config.yaml
hidden_size: 320
num_attention_heads: 5
head_dim: 64
norm_eps: 1e-06
rope_theta: 1020.0
tie_word_embeddings: "early"
extras: ["local attention windows", "gated attention", "value embeddings", "hashed n-gram embeddings", "a smear gate", "capped logits"]
init_std_o: 0.0
init_std_up: 0.0254
learning_rate: 0.0139
lr_head: 0.0141
schedule: "wsd"
dataset: "wikipedia_en"
Each number is 200 + 40 x the weight over its row's rms, rounded and kept within 0 to 999. Layers, rows and columns count from 0. The size before them is the row's rms in percent of the matrix's.

# layer 13 MLP up, 1280x320, rms 0.131, rows 71-125, columns 128-191
099,181,233,243,167,179,189,210,125,158,202,266,188,208,260,171,238,145,193,215,173,218,181,129,212,243,221,202,270,140,207,242,168,204,246,199,262,235,242,178,209,144,270,285,171,210,236,184,249,138,193,222,115,99,171,135,222,240,150,227,201,254,143,116,185
102,109,213,173,217,241,270,226,235,218,202,195,166,215,203,193,237,257,202,160,235,196,134,171,217,120,180,187,215,272,204,71,196,203,248,240,225,225,226,220,258,157,274,223,241,167,196,208,167,186,140,221,178,251,165,201,124,205,262,209,120,262,226,175,238
105,197,237,224,193,176,181,95,215,144,173,130,208,219,220,154,274,202,216,188,211,180,224,168,190,188,177,266,274,247,198,176,121,170,271,162,210,176,206,182,233,204,210,204,254,114,232,170,206,181,236,205,260,181,194,190,210,226,224,246,81,261,202,187,189
096,229,160,178,267,200,232,173,229,215,194,248,193,107,223,192,154,236,267,237,274,231,229,261,267,132,236,162,258,200,285,235,195,279,233,224,173,223,239,159,199,154,125,173,124,261,214,219,156,149,223,199,169,224,240,167,140,82,182,160,198,227,200,224,99
093,249,203,212,210,151,135,197,200,206,170,204,198,179,186,140,268,247,234,172,181,188,146,159,260,186,146,204,170,156,273,214,251,220,171,166,141,170,222,129,209,233,194,228,191,154,185,172,225,240,119,221,186,227,172,151,191,203,249,203,241,226,215,201,143
101,171,210,200,212,221,225,186,156,194,182,225,206,193,164,199,218,178,140,206,242,261,185,174,176,183,177,246,209,158,218,129,228,177,219,227,230,180,206,145,208,146,212,240,222,161,176,220,117,212,155,185,249,221,181,202,195,264,237,214,211,138,169,239,297
100,211,235,203,194,221,185,158,201,151,201,214,228,239,189,211,223,218,157,191,220,188,132,261,250,182,175,194,194,264,178,169,183,243,178,150,175,196,225,218,228,185,169,225,266,102,179,214,212,246,176,187,267,277,148,240,213,223,206,228,200,182,197,235,196
105,198,260,163,212,113,206,131,189,186,237,219,248,242,177,179,163,261,205,192,222,270,285,262,203,251,234,187,140,251,196,217,262,247,178,251,172,200,162,253,248,190,161,195,173,207,226,228,125,205,192,188,214,185,276,150,172,225,194,240,205,232,201,202,150
099,244,245,220,244,168,92,262,177,301,174,153,170,92,151,197,187,222,183,223,191,179,273,131,138,148,161,190,184,225,241,204,187,117,185,183,203,220,202,249,206,102,206,228,185,194,183,119,210,159,239,206,174,188,161,36,216,251,175,167,180,160,264,177,217
102,226,129,206,201,194,286,185,155,318,242,241,212,236,218,222,128,232,287,120,199,221,145,207,242,233,254,171,246,158,283,230,123,248,235,199,160,96,197,122,142,203,240,248,214,195,231,215,167,190,205,229,217,186,236,186,233,176,204,239,185,139,216,223,207
100,224,213,216,164,229,238,232,155,255,245,200,176,173,256,225,195,316,258,170,235,231,206,204,190,251,184,164,230,170,219,217,187,199,222,181,190,204,188,207,214,196,161,293,252,186,233,180,143,179,185,255,198,187,153,160,233,168,201,267,212,255,194,225,241
100,200,179,151,173,245,195,181,273,201,191,231,174,111,201,180,214,178,207,142,259,177,252,198,263,162,155,221,252,212,207,204,238,156,206,203,203,241,217,130,212,193,252,164,206,192,296,213,201,153,223,193,228,130,134,269,166,175,169,166,194,216,185,192,236
101,132,212,231,285,137,240,117,147,177,189,246,144,197,258,222,156,246,201,272,250,200,226,227,268,204,178,125,229,178,187,165,193,177,233,210,153,148,207,185,126,183,234,195,120,214,149,161,133,154,193,230,189,238,175,209,176,171,220,158,175,268,207,195,241
105,189,256,114,253,220,197,151,165,293,166,232,210,166,221,202,112,204,151,205,182,241,198,172,81,188,193,219,167,219,272,182,144,219,196,227,180,196,166,214,231,164,199,182,194,148,209,206,160,255,212,185,163,130,159,196,233,161,183,206,236,289,169,198,241
096,228,224,160,223,295,254,206,192,225,217,248,202,214,244,145,226,195,242,222,163,124,158,208,209,193,262,181,225,243,200,174,226,281,179,160,149,121,194,279,238,236,194,183,300,180,154,147,266,176,219,214,145,216,217,125,177,237,173,219,205,165,232,141,200
085,155,227,174,236,218,220,226,194,234,151,180,203,202,221,191,212,151,161,199,78,290,189,122,166,278,159,211,183,213,172,207,154,239,205,227,154,180,165,228,257,151,177,157,121,191,199,154,226,153,217,251,237,162,188,252,187,238,196,204,267,190,128,209,183
111,97,308,165,207,152,197,213,172,200,237,219,232,146,191,295,235,219,180,239,176,153,214,194,147,144,151,174,157,217,212,194,171,247,183,182,209,125,161,160,226,207,235,199,159,212,170,128,158,141,191,229,172,196,162,190,165,256,208,207,219,277,156,228,85
108,171,171,193,126,207,170,306,199,144,219,203,119,100,205,145,188,194,142,174,238,85,213,144,203,229,134,265,196,174,218,258,220,213,161,268,222,205,147,225,140,174,195,194,221,233,209,202,218,308,200,121,194,200,207,198,226,219,230,221,225,158,156,149,177
089,107,197,217,257,218,238,81,196,208,149,233,216,197,212,173,196,197,212,253,288,123,131,234,207,201,193,131,153,174,212,221,270,193,207,247,188,158,184,177,198,220,139,182,192,184,135,227,250,191,142,187,194,216,183,175,148,189,164,139,219,186,204,169,156
110,215,155,159,162,161,166,154,162,235,243,208,122,267,215,226,180,215,215,115,208,186,239,197,183,143,208,252,165,220,206,293,138,200,201,161,199,197,239,137,228,220,273,227,253,147,173,218,255,252,203,244,142,209,201,228,160,170,177,219,210,148,213,168,270
100,253,201,186,232,240,261,134,277,210,225,186,210,235,191,196,236,181,126,216,244,171,131,186,203,166,184,153,223,132,148,172,172,128,165,154,146,174,220,256,179,203,242,129,222,231,176,171,166,230,174,277,157,218,121,193,160,168,176,172,205,189,229,209,188
108,230,167,220,153,229,201,216,181,183,203,261,214,216,202,196,226,202,172,221,252,167,232,219,173,168,158,112,208,181,248,99,192,222,259,167,240,206,152,218,163,261,151,228,260,177,238,247,208,243,201,132,185,152,215,210,176,188,109,276,217,273,213,164,173
105,166,188,211,232,152,243,198,231,220,204,209,182,233,138,228,242,180,258,201,242,200,163,243,201,201,207,144,218,181,183,244,165,228,153,96,225,228,220,216,206,292,203,145,224,190,207,188,178,209,186,262,166,190,231,206,153,241,191,147,249,214,173,147,155
108,157,177,144,208,219,189,216,176,235,277,220,228,226,249,148,201,241,207,204,241,170,224,208,151,196,156,189,255,199,253,171,252,174,191,235,111,175,157,206,162,193,157,184,182,147,183,188,185,177,201,237,189,201,168,198,171,300,211,244,212,279,152,248,210
101,267,161,300,195,211,213,215,118,242,169,185,208,243,160,182,243,187,214,264,218,284,215,218,194,215,246,120,141,159,176,177,246,182,203,190,226,197,205,235,242,206,162,122,260,212,257,197,166,217,180,218,204,234,219,166,167,183,191,183,261,236,214,196,209
096,169,272,252,180,160,190,207,171,237,197,192,107,212,178,153,183,280,230,166,232,213,185,171,254,198,262,263,236,231,240,160,209,206,316,167,216,251,234,183,170,244,256,210,247,208,137,228,247,199,160,192,213,258,217,214,188,188,248,255,242,182,152,180,213
092,257,202,150,184,268,233,255,190,187,189,296,230,226,195,241,186,158,231,216,144,176,206,194,145,157,154,192,245,165,222,211,274,229,214,239,232,175,128,191,181,190,227,199,223,214,165,159,295,111,244,129,162,155,177,131,177,236,153,183,173,253,248,207,217
083,197,205,132,189,195,190,194,225,239,128,162,229,257,251,199,277,233,196,149,252,264,179,201,208,176,160,247,229,164,231,222,194,200,229,162,193,233,221,236,229,202,169,211,200,241,245,182,196,130,201,142,232,180,238,198,286,241,221,267,192,209,141,209,181
108,141,183,142,187,176,197,184,156,156,151,201,174,261,269,104,210,268,136,234,262,182,171,200,266,225,212,192,267,191,235,192,258,236,252,273,205,182,241,230,164,262,276,187,228,161,141,116,199,186,207,254,202,213,195,257,176,229,150,185,248,249,184,188,214
095,250,246,120,186,218,250,262,195,205,152,179,238,248,172,112,253,186,234,252,243,261,205,201,303,227,188,166,203,179,175,287,135,231,216,230,178,244,148,244,219,203,176,186,141,237,231,128,208,132,216,234,184,191,170,198,153,211,178,234,157,142,188,179,261
094,151,168,211,177,204,231,191,213,181,204,269,171,207,225,168,189,186,200,174,243,118,201,195,168,240,180,195,191,243,221,235,212,227,151,219,231,191,177,174,153,188,209,259,142,251,180,148,175,229,242,119,228,191,161,233,138,210,165,197,250,304,215,271,250
093,209,238,159,202,222,227,199,124,260,222,242,169,241,162,212,181,140,158,181,155,233,180,216,149,296,143,185,231,151,127,189,199,194,198,265,232,199,208,172,181,161,288,215,199,155,230,148,186,160,184,229,151,196,191,175,173,177,204,131,182,198,153,214,244
104,293,166,223,214,199,253,256,247,209,150,242,208,249,181,141,246,231,185,181,208,234,151,143,174,245,198,186,215,197,187,231,179,180,156,164,256,177,192,241,223,217,300,238,275,248,179,183,197,247,187,225,207,192,249,196,237,246,222,190,159,198,248,183,171
102,107,167,152,163,156,185,207,202,166,193,187,229,166,170,166,161,264,254,224,173,164,165,143,196,272,169,232,223,208,220,154,232,176,128,237,199,213,181,188,214,190,196,233,221,249,167,216,236,176,187,158,279,249,237,187,310,176,192,191,221,201,213,226,207
094,179,160,201,161,252,146,170,203,290,232,216,292,180,183,226,174,196,157,169,167,145,188,138,248,167,227,183,168,191,176,95,224,113,154,220,143,177,131,264,214,207,227,211,217,161,174,232,255,169,175,252,92,115,140,230,209,238,265,212,279,162,229,251,261
098,199,202,198,174,169,215,237,109,179,201,228,240,206,222,247,146,191,259,133,220,146,191,213,199,184,184,203,141,191,176,221,229,216,230,203,256,272,228,216,192,185,210,200,97,113,206,161,187,141,116,208,172,237,160,186,135,224,170,165,138,229,248,146,290
104,201,191,208,137,192,254,230,214,194,212,196,293,120,176,197,219,216,185,180,168,200,202,193,139,221,209,201,146,271,129,221,218,231,215,182,285,181,203,208,240,177,138,170,157,172,231,227,207,205,170,174,153,156,194,181,157,227,283,245,240,266,175,231,211
097,278,171,184,180,238,188,175,136,226,161,226,243,168,144,146,238,194,190,160,223,92,232,157,178,113,182,219,256,178,195,159,189,173,100,188,194,159,212,160,145,176,188,184,235,178,241,181,171,196,256,187,245,225,139,228,209,192,238,254,222,249,123,191,240
096,173,133,160,218,186,163,222,219,200,148,257,238,225,220,265,174,226,214,111,209,149,203,243,164,184,244,178,117,185,222,236,242,196,156,211,173,167,210,262,163,139,227,248,205,166,216,158,232,189,254,179,312,176,249,233,143,259,269,183,217,208,261,215,149
100,262,222,239,196,168,167,264,195,172,163,208,234,250,196,229,150,299,305,205,277,155,205,239,249,282,176,142,187,98,173,161,210,272,226,236,201,267,231,234,161,196,170,137,227,243,225,155,258,184,192,200,132,173,208,228,182,222,248,219,203,190,213,149,197
088,188,237,217,225,191,187,170,210,223,139,224,206,191,172,200,196,206,199,321,211,223,223,256,219,162,192,148,153,187,99,184,237,191,162,227,174,238,204,180,131,181,161,163,238,219,230,234,255,213,209,156,121,121,150,254,164,151,230,178,196,179,231,160,171
101,208,163,201,267,133,227,270,190,243,183,170,170,247,275,160,131,239,164,238,231,253,226,141,177,185,218,148,236,166,253,200,211,197,189,223,200,219,165,216,164,141,234,126,125,282,220,193,138,209,147,194,196,215,150,187,168,205,211,201,154,233,244,250,188
100,187,152,196,283,262,250,203,177,199,199,196,192,150,243,234,236,233,204,169,213,183,239,268,230,217,184,152,125,205,156,267,244,217,178,152,189,156,260,281,240,240,192,155,187,211,181,204,220,187,275,159,216,212,181,224,151,209,168,224,153,218,232,171,219
087,249,267,212,212,192,121,228,134,172,146,237,192,168,110,251,179,193,153,175,137,207,264,220,196,188,142,207,138,133,200,167,256,241,225,266,184,193,241,208,172,208,151,266,260,199,190,178,197,203,209,274,255,203,91,215,195,177,166,226,174,215,214,190,169
104,155,169,218,217,221,182,212,205,226,208,218,213,197,296,135,190,199,193,220,197,222,201,174,139,169,196,160,145,237,165,166,90,249,257,222,310,186,194,282,235,220,263,191,266,146,217,158,172,290,218,205,203,144,197,100,164,176,158,264,241,229,288,191,237
103,195,214,211,254,137,201,227,281,223,163,219,223,164,159,174,256,195,282,176,256,146,157,104,186,180,236,217,183,267,155,186,181,238,196,190,222,195,186,134,175,184,183,253,166,168,193,279,255,186,204,191,151,167,187,189,237,181,141,258,153,149,161,281,169
102,226,213,214,225,234,175,235,184,195,151,182,254,173,177,173,195,85,249,123,168,153,271,220,258,281,217,172,233,182,246,190,164,229,185,172,136,57,137,186,286,251,234,223,185,190,135,223,198,221,193,140,144,242,208,178,258,206,168,206,148,196,223,229,176
099,192,176,198,282,191,149,186,243,199,186,240,200,158,148,180,159,162,191,222,240,264,166,183,202,189,236,150,203,157,145,168,154,168,171,186,202,259,252,231,191,210,159,226,205,186,186,111,207,263,209,215,215,266,189,138,196,302,212,206,184,244,189,161,176
111,148,230,235,187,138,227,181,123,260,126,215,220,193,127,195,190,154,172,220,239,269,182,215,176,196,136,159,193,216,149,189,182,215,165,243,190,242,215,228,251,136,194,244,247,237,157,173,242,193,212,265,209,207,278,221,196,223,258,184,176,222,313,240,134
094,156,250,207,180,150,190,200,215,235,241,142,168,256,215,206,245,278,203,191,118,255,238,185,180,190,211,128,147,215,175,191,202,234,126,216,233,118,191,167,182,133,242,225,176,228,87,171,160,275,223,208,207,186,238,288,175,200,134,197,188,177,172,223,223
101,199,258,161,203,138,201,232,201,206,176,219,206,195,203,164,166,224,158,223,258,145,201,237,180,153,179,109,188,214,259,213,188,160,220,157,187,90,171,250,249,282,208,184,184,192,247,220,255,256,204,168,208,214,167,198,140,190,180,261,215,151,253,241,238
105,190,246,220,221,201,89,248,251,203,245,214,158,164,210,147,192,231,183,267,249,216,211,119,213,196,191,219,192,189,215,241,193,224,269,161,182,147,164,166,206,238,261,190,202,204,166,187,181,198,163,178,109,232,214,180,191,235,198,201,199,108,224,201,215
108,212,215,211,252,160,212,293,185,204,244,213,201,197,218,170,219,187,224,224,189,170,222,191,150,171,224,125,251,241,204,220,251,206,165,186,149,228,151,159,206,167,215,213,156,201,204,185,235,153,182,319,155,203,204,219,246,199,273,166,178,165,144,203,213
104,189,210,247,227,197,188,236,182,145,241,266,223,250,237,214,180,231,245,231,334,245,145,170,228,130,235,171,222,204,194,124,165,157,244,138,294,188,145,250,218,285,303,223,264,307,148,192,170,212,137,224,245,177,152,286,181,170,190,223,238,205,196,192,151
110,245,191,190,212,191,173,246,240,256,189,195,195,237,209,167,250,268,226,204,131,238,236,181,256,316,224,192,189,276,246,158,140,265,213,232,153,184,109,237,219,136,201,206,210,187,206,237,254,171,156,239,220,184,154,219,253,223,249,127,170,179,259,225,212
# layer 13 MLP down (transposed), 1280x320, rms 0.0316, rows 71-124, columns 128-191
103,208,187,216,144,131,208,299,189,172,169,236,192,239,168,178,247,234,180,218,258,185,157,189,132,135,204,139,226,151,234,179,220,168,236,167,185,255,224,132,231,143,250,282,178,210,184,171,231,192,152,165,275,220,238,223,272,181,227,241,211,230,261,211,232
104,224,225,256,245,166,201,229,166,248,205,249,242,165,200,148,206,206,189,224,210,213,192,113,231,160,175,212,207,229,192,281,187,269,236,154,199,215,169,252,211,228,305,102,260,235,214,199,137,209,221,103,216,166,154,268,241,220,196,214,195,215,237,266,233
105,134,165,182,155,159,228,202,130,160,190,171,138,251,262,221,230,266,174,221,216,215,302,191,248,224,262,202,266,227,183,184,180,234,166,165,154,171,217,217,157,205,230,235,157,215,189,227,149,133,269,174,240,180,250,211,223,205,214,258,220,181,271,240,200
095,135,232,194,227,138,239,271,147,215,234,170,232,264,179,163,317,247,241,146,175,182,137,171,152,205,199,275,182,234,212,136,232,215,213,176,205,194,247,189,185,248,282,216,209,184,229,201,181,237,208,199,118,219,218,202,152,261,212,228,301,292,205,173,217
094,103,165,212,112,198,228,174,239,250,138,218,223,250,141,170,250,186,222,153,153,166,259,233,206,223,196,186,208,173,205,144,235,192,140,210,280,216,246,193,192,259,185,206,225,229,251,155,191,199,155,110,178,168,166,239,199,206,184,188,194,167,197,174,272
096,166,237,225,189,234,193,162,140,182,233,269,206,172,159,179,187,203,212,213,269,248,178,240,242,156,191,156,273,174,188,187,180,236,203,188,189,180,207,181,215,151,113,150,251,247,174,176,196,259,245,211,301,212,137,177,193,243,222,213,179,186,203,142,263
095,227,189,219,189,193,172,286,265,189,244,194,178,221,158,182,209,228,138,185,184,189,197,193,221,165,148,166,182,261,241,186,146,176,185,151,185,236,229,270,159,181,253,244,151,129,256,113,226,207,238,206,174,168,242,133,136,102,166,234,166,166,208,209,230
105,144,144,213,196,215,136,230,207,235,209,223,252,150,150,235,132,232,162,184,170,221,224,189,190,219,209,167,183,172,204,237,179,217,226,192,191,195,198,187,178,209,214,281,211,198,224,128,164,193,130,204,193,231,134,212,264,187,294,153,176,223,158,180,242
101,160,246,201,229,261,183,234,241,265,148,179,227,205,193,257,180,193,191,208,249,238,238,232,159,198,251,127,211,168,209,140,246,110,184,185,205,165,251,225,187,208,186,158,233,155,164,231,247,205,165,165,232,240,165,168,245,225,248,176,197,252,117,193,203
102,204,241,163,134,140,234,157,168,223,264,160,247,244,134,122,153,290,192,288,257,231,251,227,240,133,266,163,265,197,214,213,215,227,149,212,185,168,317,144,207,193,151,233,238,196,240,216,253,221,225,132,74,170,231,228,252,200,225,186,222,170,124,173,277
096,213,234,220,213,273,251,184,206,247,178,245,131,195,176,266,177,196,131,154,136,204,204,223,258,167,206,215,231,123,102,226,220,125,124,220,137,183,209,243,214,162,152,208,281,190,174,143,163,163,207,215,193,170,207,174,212,172,204,261,177,260,205,181,211
098,162,191,180,235,209,235,120,194,127,204,184,186,162,170,175,253,254,162,247,165,226,268,167,224,299,209,218,175,236,259,251,182,149,166,229,168,254,133,277,230,239,180,193,189,210,198,226,205,145,177,172,205,139,202,191,121,132,163,193,260,234,207,145,104
099,227,235,208,216,176,185,157,196,258,207,188,137,172,193,238,159,180,275,238,177,221,126,238,203,219,250,259,243,130,251,146,172,271,174,229,189,182,169,222,116,166,244,170,169,199,191,143,223,141,237,249,182,230,312,222,225,207,176,204,226,205,114,199,185
101,263,204,174,204,239,198,180,183,209,227,171,197,209,190,171,102,214,136,212,230,206,197,250,172,222,261,166,204,203,220,202,163,272,172,286,223,215,215,198,259,150,206,226,179,242,223,222,179,168,232,162,200,223,243,230,142,208,164,191,128,227,162,212,198
097,229,220,267,145,201,166,217,208,174,160,188,282,192,223,238,182,246,239,156,235,218,221,126,172,142,191,198,149,269,207,195,245,149,165,199,245,223,99,241,282,202,176,137,179,146,220,202,235,244,241,201,184,130,130,128,188,166,127,190,221,133,144,193,205
085,149,222,143,239,242,128,224,122,281,216,280,248,248,232,195,263,206,158,212,180,229,228,182,186,184,238,199,178,198,153,220,167,203,207,252,214,231,200,152,155,209,196,210,206,254,188,161,213,179,197,161,184,173,182,216,196,170,193,231,255,215,133,203,190
109,130,287,250,185,194,226,164,249,278,236,203,129,238,143,143,180,224,219,178,222,148,184,172,208,192,186,153,225,260,213,205,208,192,137,153,216,181,170,133,186,250,216,212,198,166,256,150,215,230,230,180,211,209,241,243,148,203,200,179,240,236,181,267,211
110,125,248,210,172,157,281,169,180,164,189,162,240,175,182,175,182,297,241,227,223,250,175,138,235,213,210,175,141,198,121,166,172,181,179,202,178,234,239,262,205,222,168,212,213,267,144,236,200,130,141,257,193,255,182,209,135,186,196,198,153,216,60,140,185
096,264,168,160,253,170,165,229,202,209,214,269,185,173,215,192,244,173,170,217,203,158,152,214,189,144,219,232,174,223,168,167,179,222,146,235,211,174,181,255,93,207,304,285,151,239,214,226,174,213,168,204,216,209,145,197,214,163,208,192,256,169,173,270,301
111,170,245,202,161,191,179,198,167,240,266,184,185,173,226,187,249,179,215,138,195,191,225,194,159,170,193,161,202,177,222,213,149,247,147,252,210,224,217,203,140,164,173,195,258,169,195,148,214,234,137,187,121,186,239,216,125,236,261,265,213,177,186,241,218
103,288,232,200,194,189,202,185,157,184,252,220,202,202,160,213,129,203,170,110,187,272,204,181,154,225,127,125,217,134,189,221,150,193,239,238,219,163,188,275,220,180,176,190,205,212,191,243,176,224,239,226,164,200,248,192,167,143,235,237,162,224,270,241,237
110,219,159,199,228,163,195,197,241,201,196,155,207,176,205,334,231,160,313,210,192,185,223,161,240,248,168,239,176,224,216,180,189,230,298,226,232,239,214,219,266,232,196,146,196,242,212,226,166,244,219,238,239,225,144,185,171,215,294,212,254,169,133,232,174
100,204,213,184,149,167,117,195,171,137,157,126,198,245,165,193,196,251,212,200,194,174,216,148,194,133,255,202,208,229,109,253,215,173,257,140,168,216,223,234,195,193,154,186,246,163,180,176,223,223,174,181,177,224,193,187,225,188,189,231,202,211,190,203,227
106,269,114,158,198,252,185,198,186,238,269,242,192,267,238,180,184,245,185,110,279,212,235,219,146,245,275,216,193,187,201,204,229,135,148,282,170,189,163,177,243,185,210,142,215,197,155,202,216,183,129,242,149,191,188,192,233,213,183,228,222,206,252,222,144
104,257,170,232,182,266,231,224,241,170,199,176,226,204,224,185,216,186,235,227,174,171,162,156,187,221,183,165,120,177,216,233,178,187,168,294,158,160,208,235,223,163,205,269,229,186,155,169,71,212,200,130,164,196,257,117,220,271,257,234,139,249,213,171,270
099,141,250,180,153,193,249,195,228,179,180,206,223,159,145,147,247,195,134,205,144,218,213,208,234,186,218,248,184,235,124,213,137,211,167,185,192,202,257,202,194,235,241,214,210,179,202,342,189,156,189,199,235,137,165,219,120,216,142,179,254,241,199,243,185
099,227,199,193,181,198,210,236,181,219,222,218,209,162,255,217,172,267,218,217,275,229,197,141,165,244,225,203,152,175,156,181,213,252,176,167,184,207,234,187,164,261,209,137,157,214,140,208,218,175,255,237,212,196,196,181,123,207,206,185,189,238,156,209,162
088,212,171,211,238,148,187,204,200,207,163,201,140,228,211,188,234,211,171,196,234,222,175,218,235,303,199,217,201,168,205,194,222,178,194,258,211,214,131,238,187,172,172,133,227,168,195,209,177,215,150,159,232,189,225,163,181,227,181,291,191,169,245,163,244
100,199,202,273,180,152,234,257,223,241,216,170,242,244,188,128,211,202,196,172,203,190,204,195,208,261,169,232,199,156,207,228,163,175,226,257,225,147,183,220,183,172,160,250,262,227,175,165,218,154,194,169,223,176,255,208,160,164,215,174,161,220,157,209,179
102,254,180,174,200,216,158,164,184,167,167,265,224,182,229,226,165,151,163,139,225,149,219,226,145,219,222,256,227,194,184,201,162,181,254,224,185,250,231,237,239,248,156,206,109,249,235,250,217,118,141,139,186,139,271,247,166,139,193,221,202,185,265,287,218
097,227,165,271,241,236,189,237,162,132,191,224,217,188,273,201,234,237,214,251,193,136,217,268,201,243,160,280,249,280,147,196,240,233,139,157,218,193,168,177,197,218,187,168,156,184,162,172,143,160,100,213,204,212,179,125,217,291,195,224,164,170,158,186,153
095,201,215,218,228,168,178,223,248,174,190,254,234,187,200,163,191,191,229,212,198,231,199,234,164,258,274,160,207,201,177,196,170,197,202,135,172,187,174,129,215,229,233,175,203,173,162,145,203,186,205,251,209,176,207,177,160,228,177,206,215,153,246,205,105
106,217,183,184,173,202,150,165,196,201,291,187,211,159,245,179,143,103,196,215,181,228,207,161,164,157,154,204,159,256,215,253,267,138,143,225,161,283,224,213,142,254,237,199,233,203,196,201,256,216,217,154,191,209,128,207,162,159,257,176,192,232,282,240,192
099,172,221,227,160,184,220,151,249,185,204,167,225,198,207,180,193,211,125,161,159,247,200,172,335,142,221,188,209,205,228,243,202,245,151,219,200,184,120,186,153,224,159,204,238,248,234,169,214,203,234,203,235,185,212,77,203,165,197,201,190,169,205,229,204
097,205,228,203,267,176,196,202,179,180,151,218,299,136,220,221,277,218,234,165,121,165,214,242,204,197,216,242,220,198,177,179,179,163,276,183,152,213,253,179,201,232,144,218,202,291,159,203,208,145,195,200,231,280,229,175,155,240,170,233,200,162,194,231,211
105,190,101,218,163,89,156,173,129,237,198,193,248,133,172,197,175,184,201,160,173,232,161,196,222,195,160,234,201,176,160,206,200,90,225,171,190,251,168,248,247,175,218,113,196,175,178,229,193,211,231,156,200,257,232,244,174,210,260,217,143,281,278,134,184
101,272,219,183,178,185,217,199,228,147,163,155,232,164,230,151,200,256,190,221,186,132,201,200,145,199,203,187,222,260,153,284,197,231,251,291,255,257,210,203,224,229,247,150,192,230,218,216,184,181,194,159,204,242,187,180,253,159,140,207,161,161,205,163,258
099,251,242,176,260,145,150,266,219,151,214,301,225,233,218,182,199,209,119,205,230,221,194,140,173,163,241,176,240,224,204,155,229,223,180,221,181,240,275,184,167,206,155,162,247,181,226,183,254,185,186,205,247,213,206,220,197,146,189,218,215,165,119,233,161
092,212,186,195,227,184,203,191,151,178,204,208,196,228,181,189,208,191,187,203,190,179,214,156,125,189,260,182,191,227,192,175,180,151,244,182,169,225,175,209,199,151,128,212,200,164,205,232,164,181,367,177,198,211,243,213,165,101,220,173,155,187,271,272,190
104,235,239,186,210,79,127,140,175,106,180,234,167,245,207,187,196,217,158,179,157,197,175,212,204,154,230,144,194,141,197,157,224,188,178,254,192,169,211,212,231,146,253,197,227,228,150,179,277,240,165,142,213,268,221,247,183,210,240,252,220,180,250,213,202
092,158,167,161,232,201,222,233,256,161,173,222,213,238,160,240,247,268,232,168,178,112,211,234,163,289,150,168,164,160,156,178,198,145,155,290,121,282,163,254,144,269,218,216,256,166,224,192,123,138,257,257,209,238,254,178,211,193,139,190,201,143,246,171,244
098,167,167,240,160,252,196,158,206,199,144,242,197,232,175,108,224,143,220,285,218,244,266,212,170,236,266,180,234,190,254,246,171,227,219,234,139,210,179,219,192,229,179,169,262,216,139,156,241,239,179,220,192,288,260,205,180,192,248,187,183,235,175,141,173
103,272,207,159,209,168,299,164,259,218,193,261,177,207,245,219,259,146,143,229,192,214,180,228,269,199,213,193,188,182,172,173,294,173,173,190,259,226,199,147,192,219,201,213,175,179,278,197,211,266,186,212,167,166,270,174,203,213,199,214,236,149,229,127,193
091,168,161,178,277,174,205,184,194,235,265,209,202,176,218,229,161,168,228,210,191,173,243,228,173,183,180,254,280,157,233,192,204,206,213,176,233,220,221,178,197,181,162,164,165,199,212,161,161,173,175,173,199,243,247,186,143,223,180,162,135,185,154,179,259
103,217,197,272,224,219,231,194,267,183,129,219,144,151,226,247,192,201,233,276,215,162,204,255,223,169,147,233,150,244,185,112,204,201,226,258,221,195,136,228,213,135,252,188,262,226,212,168,165,193,171,157,256,175,152,207,215,117,181,155,157,104,193,121,214
101,217,268,170,178,189,184,241,256,187,256,145,157,229,142,163,187,231,196,241,174,197,247,163,219,184,199,251,152,171,184,197,281,210,184,184,208,205,149,161,206,199,169,176,186,200,186,212,233,188,183,257,125,180,146,280,115,249,177,185,206,132,223,183,159
103,206,159,128,184,253,152,100,201,286,237,280,251,254,157,207,169,199,212,214,184,170,229,176,195,219,253,189,147,166,234,229,144,216,154,281,184,217,201,223,203,177,207,253,221,151,239,213,183,164,263,224,175,225,254,61,128,130,200,204,140,245,232,173,248
098,192,247,150,250,197,174,169,199,192,232,147,194,170,204,268,115,196,75,244,252,202,231,171,195,181,228,218,125,216,167,262,236,229,215,119,255,191,241,209,264,161,139,251,201,229,147,206,252,218,235,157,190,202,216,170,177,195,204,202,182,209,226,219,196
107,184,224,154,201,272,267,223,192,145,123,148,189,195,273,155,168,238,181,254,220,262,234,213,115,143,174,281,175,194,143,167,268,193,168,237,194,193,179,212,219,148,139,175,286,246,187,173,216,266,218,264,267,236,252,153,235,139,170,277,185,122,186,172,148
104,171,140,261,242,220,159,184,268,181,236,176,180,142,165,247,200,197,222,208,286,149,175,172,237,100,198,265,179,196,198,193,226,191,206,87,175,139,140,246,248,185,281,128,183,188,211,175,130,219,186,175,194,265,208,203,168,160,193,238,209,201,227,258,207
097,217,137,234,141,229,182,181,182,229,175,165,191,211,270,205,143,152,169,196,190,203,174,181,198,204,141,271,208,203,172,188,203,184,161,207,195,151,195,128,161,197,184,167,190,218,256,160,205,192,186,145,242,154,197,206,246,125,164,207,165,143,205,164,191
106,215,179,176,233,144,263,146,173,229,153,130,151,136,224,237,253,173,162,184,224,214,212,200,178,175,223,246,212,248,184,210,155,103,196,219,162,199,197,203,228,248,236,171,247,209,181,189,286,217,215,192,243,170,194,204,238,214,225,192,190,130,128,164,177
107,200,210,179,211,175,208,276,217,157,198,220,245,219,225,218,191,277,127,225,206,189,168,241,201,221,213,153,232,182,232,264,191,226,196,237,144,235,194,172,208,244,199,185,236,165,206,188,127,202,210,261,193,137,163,279,231,233,202,169,229,174,124,134,198
100,227,254,171,135,155,247,194,178,132,222,256,100,109,194,191,162,252,202,224,222,192,194,207,193,185,166,241,323,195,184,211,214,189,202,193,235,212,210,144,228,256,220,145,131,203,149,219,237,229,162,193,144,143,176,251,195,220,258,193,174,136,207,194,146